Weights of a small GPT-style language model, trained from scratch on English Wikipedia: tied embeddings.
Each number is 50 + 15 x the weight over its row's rms, rounded and kept within 0 to 99. Layers, rows and columns count from 0. The size before them is the row's rms in percent of the matrix's.

# layer 5 MLP up, 512x128, rms 0.125, rows 418-430, columns 0-127
102:62 43 54 49 45 68 50 40 66 45 56 57 53 56 28 48 15 80 67 63 59 63 51 49 22 56 43 67 11 46 59 68 45 67 42 62 18 41 80 43 44 53 71 71 58 47 68 33 46 76 19 55 38 56 34 46 34 56 71 54 40 53 46 71 34 41 39 34 47 38 28 62 73 46 57 50 61 47 50 48 43 41 53 60 31 35 28 59 57 69 28 47 73 58 57 49 66 49 42 41 39 32 47 63 35 55 55 47 37 07 49 41 64 49 65 58 13 52 68 55 21 62 23 30 55 54 42 77
095:34 55 56 65 58 67 85 24 55 54 29 40 66 55 29 71 39 46 47 50 33 82 39 48 42 50 46 46 57 68 41 24 43 80 34 79 67 49 61 45 36 51 40 33 56 52 69 48 73 59 69 55 61 59 40 63 62 48 64 59 57 42 43 48 36 51 38 63 58 61 41 30 49 58 66 53 34 54 56 38 70 74 66 28 72 36 36 29 55 61 62 38 47 52 31 59 62 30 68 45 71 52 50 52 55 28 67 26 31 93 42 39 42 76 57 56 44 75 56 82 63 39 25 25 51 24 53 51
104:47 42 32 04 63 42 47 53 36 72 56 52 25 40 50 63 45 61 51 21 44 52 68 52 80 62 38 71 47 55 54 36 46 64 32 29 63 51 55 63 54 46 77 53 64 56 47 46 38 66 30 31 35 66 55 31 51 83 41 71 58 38 36 46 57 34 25 51 49 18 55 66 47 38 37 39 50 63 59 32 75 42 51 72 37 31 44 53 70 44 59 19 36 62 63 60 53 59 62 47 55 36 38 47 75 88 67 23 64 35 71 62 65 56 49 36 35 54 36 51 46 61 59 72 31 69 45 28
095:58 32 74 53 60 37 23 51 35 65 28 26 27 46 63 60 36 74 21 66 49 53 57 83 49 74 16 20 42 29 59 61 82 48 24 81 46 62 57 57 54 43 56 58 43 33 62 50 27 48 40 65 42 74 80 64 70 45 55 51 31 34 50 33 55 36 58 68 63 35 42 51 55 47 55 60 28 71 58 44 60 36 60 81 69 42 61 39 31 51 44 59 56 57 32 64 51 50 80 35 40 57 45 52 44 69 45 61 68 39 55 31 42 56 43 76 64 53 49 71 62 68 39 51 31 52 50 65
100:22 63 53 51 66 52 53 42 84 40 50 52 48 75 20 39 46 37 55 60 39 65 77 62 57 45 61 76 37 52 46 66 59 74 21 13 48 28 42 51 39 79 44 50 62 34 59 57 45 55 28 66 55 57 25 35 49 35 46 66 42 30 70 70 66 45 46 55 46 37 56 61 28 76 48 63 44 14 60 55 69 41 53 43 53 71 47 47 49 71 47 65 43 37 13 40 46 42 28 55 61 66 50 37 42 58 40 46 48 43 78 64 60 54 53 71 49 44 53 15 28 36 17 51 43 38 33 50
093:83 75 67 59 45 51 78 28 63 56 41 72 39 29 85 53 42 34 49 63 75 52 49 29 78 83 47 44 58 64 45 40 43 47 63 44 45 86 28 66 31 33 72 59 68 52 60 37 56 59 42 83 48 60 25 41 49 15 47 69 52 57 34 54 24 51 58 65 47 41 28 75 50 43 39 26 43 72 54 45 40 50 60 60 34 52 58 48 50 38 33 33 54 49 69 46 50 75 62 63 52 50 42 56 68 61 47 19 46 62 25 65 64 70 44 57 40 63 60 31 51 44 54 44 75 49 49 50
109:58 30 33 25 32 50 64 37 43 32 27 24 60 26 49 65 33 72 58 58 39 57 24 61 71 32 49 68 63 53 77 53 53 34 60 37 47 58 36 48 57 32 52 83 69 84 65 70 61 54 27 59 51 61 67 68 39 42 62 41 35 65 25 26 69 31 53 60 39 35 50 21 44 62 51 54 28 39 66 61 62 69 50 58 55 56 51 69 41 38 34 33 61 49 72 45 36 33 27 35 34 74 55 56 62 79 52 50 41 73 78 60 54 37 34 27 43 55 42 59 37 61 42 46 35 42 31 44
094:34 35 59 82 46 37 48 25 72 27 50 49 69 26 27 43 31 43 62 57 54 47 43 34 54 29 18 64 40 65 38 27 57 50 37 64 23 73 46 29 37 46 45 54 42 50 60 54 60 41 51 45 62 67 61 31 38 37 56 40 47 40 28 39 31 46 60 39 38 30 48 81 72 77 42 45 68 62 25 52 57 62 74 68 44 55 43 65 34 68 28 63 57 25 55 63 79 43 27 32 67 26 57 49 42 72 54 45 52 78 55 72 50 46 38 50 61 50 52 68 50 11 52 53 48 68 33 60
093:94 44 18 51 65 67 69 60 50 18 39 30 40 51 50 55 49 54 38 65 70 42 99 77 59 32 58 54 72 33 54 49 65 50 33 63 28 66 32 50 42 53 44 62 54 63 24 51 60 57 72 45 56 34 59 53 42 58 41 62 42 54 48 40 42 49 60 52 31 72 59 72 52 24 52 38 80 62 49 21 35 33 52 29 51 48 49 43 60 62 55 24 49 38 66 39 60 38 42 48 59 51 69 21 54 80 54 64 64 47 63 38 78 43 52 50 39 52 63 50 60 23 67 35 46 52 46 53
096:63 47 54 35 59 66 44 67 37 46 69 50 62 51 51 25 59 55 64 60 35 41 54 53 31 44 48 67 59 51 42 59 65 62 36 72 68 64 17 70 38 26 67 59 43 79 18 32 49 30 56 34 79 57 70 54 53 24 57 27 42 47 44 62 54 58 47 51 67 56 67 43 50 46 29 45 46 43 43 52 60 66 48 56 58 62 67 59 51 23 45 34 39 36 46 59 44 49 55 34 75 41 30 59 37 87 62 38 75 43 33 42 63 24 77 98 77 37 43 33 41 52 43 44 75 63 24 59
095:58 43 74 49 22 61 30 51 75 77 29 67 50 47 73 49 61 59 46 52 50 66 66 59 23 65 47 61 25 69 58 41 51 35 42 41 59 32 92 34 58 47 78 58 42 32 37 76 46 52 60 48 44 39 59 49 44 75 54 40 43 50 43 76 25 43 34 62 59 65 44 60 63 50 58 77 25 70 66 64 54 36 71 52 60 33 61 69 59 31 41 70 66 62 25 53 50 31 90 54 31 23 56 25 25 50 45 64 62 44 60 54 55 33 59 55 42 60 49 54 37 39 30 46 60 68 44 31
100:68 81 45 47 52 61 42 42 64 62 40 40 51 61 32 26 76 47 30 55 66 47 55 51 41 51 51 47 18 55 71 43 51 44 56 65 61 59 74 57 42 57 26 44 50 27 37 34 41 41 19 42 46 67 28 75 28 77 70 78 38 54 32 27 48 29 42 43 68 55 51 48 36 92 47 45 49 69 57 65 60 44 49 61 64 18 66 33 61 21 54 39 30 30 68 45 48 24 56 42 56 48 51 46 54 59 61 78 58 66 56 58 43 64 45 22 31 23 29 68 37 48 55 45 59 61 31 61
098:46 80 54 29 40 39 64 74 65 48 39 38 32 30 44 87 46 40 28 60 52 77 63 50 47 84 28 49 27 40 34 31 62 60 36 47 58 54 41 50 47 53 56 44 65 74 35 53 26 24 61 35 60 46 43 10 41 49 55 75 52 40 26 50 71 29 52 43 80 63 60 21 32 51 41 33 66 31 47 55 38 63 50 42 67 52 90 50 45 62 50 84 35 61 56 55 49 64 64 49 34 40 48 56 50 78 42 66 64 47 43 55 47 53 57 45 41 54 42 16 51 50 51 41 73 49 56 31
# layer 5 MLP down (transposed), 512x128, rms 0.173, rows 418-430, columns 0-127
111:29 59 67 79 55 58 47 42 41 26 48 66 66 54 40 29 78 52 70 43 44 50 41 40 72 64 56 25 67 54 52 23 40 46 50 47 65 75 24 37 66 42 31 53 35 72 42 56 44 22 50 60 57 30 59 34 54 27 31 67 37 38 60 48 73 55 60 52 59 58 70 32 51 36 39 39 54 37 22 47 28 54 48 43 46 49 47 59 55 44 53 40 22 29 69 56 21 71 44 36 65 78 34 39 60 60 51 10 62 67 63 48 48 47 46 06 66 39 36 37 61 32 77 47 51 46 64 39
092:73 40 43 57 48 55 61 54 72 57 71 57 53 70 58 25 43 37 35 59 74 45 53 33 52 45 51 32 58 33 24 41 60 27 87 59 38 52 66 11 42 56 87 47 57 58 47 26 60 27 58 54 44 53 45 54 52 22 45 27 50 39 65 49 40 73 45 34 52 48 39 51 56 37 48 50 57 66 68 49 40 00 59 40 54 62 49 52 28 27 52 67 40 64 58 45 46 64 59 40 47 72 55 67 51 37 39 43 66 33 49 48 80 60 65 34 46 45 54 40 37 79 61 69 27 74 31 32
103:57 33 62 46 35 29 36 47 65 48 82 63 43 52 45 17 40 66 37 49 65 60 42 55 40 68 31 31 54 55 44 48 50 68 33 87 22 37 55 59 43 60 42 41 68 55 60 41 57 47 61 61 45 50 55 71 72 37 79 62 56 56 58 27 48 72 66 46 28 53 49 50 42 74 47 63 53 56 45 35 43 41 10 53 70 50 57 69 26 48 51 67 44 21 00 75 41 67 59 71 50 60 47 64 59 37 42 70 51 55 68 73 68 49 59 54 52 60 56 60 41 62 46 27 38 74 61 68
102:61 60 27 44 69 60 72 51 17 11 77 63 49 32 47 74 47 48 31 42 59 49 52 41 65 39 60 70 55 65 46 35 20 50 39 36 47 49 57 43 65 48 43 60 19 39 80 49 46 32 67 43 45 34 39 52 31 44 33 41 68 55 70 45 35 41 46 44 30 55 44 51 37 51 58 42 61 21 44 61 42 47 36 32 55 33 18 28 60 46 46 13 47 51 49 51 37 63 41 49 53 42 72 53 72 37 51 75 79 54 57 92 64 33 39 30 54 54 55 39 27 64 53 32 74 69 48 45
092:70 65 46 45 33 49 34 51 65 68 26 67 47 76 47 30 83 46 51 07 45 16 44 54 58 43 65 59 42 56 54 39 44 50 79 92 75 66 46 62 65 30 77 70 37 57 55 31 50 45 49 74 59 39 70 39 59 44 56 44 45 67 36 28 69 43 33 56 58 34 42 47 60 35 40 28 41 43 43 49 60 56 46 40 69 24 28 34 36 50 66 18 64 50 52 49 58 58 69 47 32 31 62 66 72 48 52 69 48 53 65 33 28 57 55 47 42 65 32 63 63 73 66 51 53 27 45 42
090:47 48 73 27 75 63 40 48 37 56 41 56 28 81 44 49 60 48 59 59 34 58 53 58 55 32 41 63 54 46 64 46 49 36 44 56 61 20 48 33 39 70 41 55 80 57 18 55 48 41 64 36 59 40 32 64 67 61 62 16 64 38 45 27 57 60 21 30 69 61 58 44 79 73 43 76 59 40 49 25 61 58 39 56 36 68 70 73 84 62 37 40 46 49 49 62 54 53 47 66 21 64 54 54 59 16 42 66 53 82 66 58 33 37 67 54 25 33 42 67 55 37 49 54 61 51 33 34
106:35 21 48 76 41 44 59 54 44 25 28 36 49 45 53 40 37 48 58 36 59 54 84 27 48 52 50 27 58 44 32 37 68 52 45 56 75 52 72 61 27 75 59 51 62 39 58 22 42 27 82 50 21 47 28 47 64 70 33 48 72 53 47 56 43 16 78 67 31 69 20 44 53 44 51 43 71 36 49 69 40 51 74 28 35 33 46 37 33 57 30 42 63 31 44 36 51 54 45 50 74 60 45 33 68 29 33 38 41 59 59 40 55 25 75 57 48 51 54 36 42 72 56 65 35 59 44 43
104:58 29 56 49 61 89 54 46 59 29 65 58 53 36 40 48 41 37 46 45 40 62 40 52 64 60 55 35 59 59 52 55 54 43 23 69 29 49 46 54 87 33 37 57 28 45 35 17 65 26 33 40 55 53 77 71 47 75 39 46 60 22 37 71 71 57 51 77 40 50 69 61 36 58 34 21 68 70 38 41 63 61 62 63 55 37 64 42 43 47 52 52 57 46 56 62 69 50 32 64 60 46 48 25 35 82 43 60 76 25 44 49 24 46 15 47 52 59 33 58 79 33 40 52 53 62 69 51
101:26 38 66 53 51 38 54 56 61 80 60 75 64 66 26 54 45 75 59 44 49 43 14 27 12 65 64 31 30 55 37 55 48 57 77 66 94 53 66 54 64 50 43 25 34 53 52 63 40 43 28 30 56 65 51 53 71 11 67 67 45 39 56 77 70 48 48 45 75 31 65 52 50 64 42 49 49 35 41 63 59 63 50 43 90 38 56 50 43 25 53 47 60 57 48 48 33 59 51 28 61 30 79 62 49 36 48 41 58 54 56 47 58 52 58 61 35 39 49 44 33 44 40 65 54 53 60 71
094:78 75 32 41 27 48 65 95 44 68 54 62 49 22 72 41 51 25 49 39 42 20 58 41 12 51 57 50 42 56 43 31 26 35 23 63 53 64 47 62 53 33 46 57 53 65 43 45 65 59 36 47 69 57 36 66 48 28 39 57 47 66 54 54 73 44 64 56 60 62 65 48 18 41 43 28 60 48 44 48 63 34 45 37 41 47 18 42 37 58 46 28 41 63 62 20 46 42 55 49 61 34 30 37 29 38 57 31 48 54 39 69 37 26 54 74 15 62 49 36 35 55 45 57 54 51 23 67
093:43 41 49 63 55 38 73 27 42 33 57 37 39 42 27 48 48 46 49 44 43 10 51 40 28 49 34 33 65 42 38 56 36 42 54 36 63 48 43 54 29 56 27 45 64 56 51 11 53 59 66 53 32 74 44 40 44 39 22 54 76 55 25 39 51 52 59 30 38 50 34 20 46 61 22 43 62 35 29 57 23 57 29 43 20 57 34 66 27 55 56 64 18 32 74 46 36 42 30 68 43 43 34 53 67 38 31 38 53 36 54 43 31 59 83 48 48 72 38 52 35 36 55 73 44 36 41 63
096:46 71 63 59 32 72 67 27 34 25 39 47 46 38 45 55 38 37 00 66 32 36 48 38 52 44 69 54 63 54 47 55 82 47 42 33 37 47 20 65 38 51 49 54 30 77 53 53 43 65 58 73 17 65 38 25 46 38 36 42 55 57 36 56 56 71 62 39 84 51 29 58 49 41 65 58 65 51 62 56 33 52 40 41 52 55 57 51 64 42 60 63 84 51 26 57 40 83 43 49 81 55 86 62 31 57 63 48 41 41 62 56 36 40 74 62 72 45 48 49 31 61 50 60 49 32 39 49
096:06 28 54 32 29 38 73 53 57 41 50 47 47 62 44 54 53 51 32 55 63 57 36 29 49 31 55 62 49 56 59 28 41 24 70 34 70 33 33 53 52 46 45 43 26 56 53 51 44 52 45 51 58 68 54 50 43 35 26 53 53 16 67 39 51 51 53 43 45 41 47 72 58 70 47 60 73 51 50 68 39 25 37 63 56 58 34 36 35 77 53 51 63 75 51 44 01 47 58 37 68 65 67 38 53 37 68 41 51 53 66 63 65 45 64 00 81 45 64 56 55 47 44 38 38 79 65 68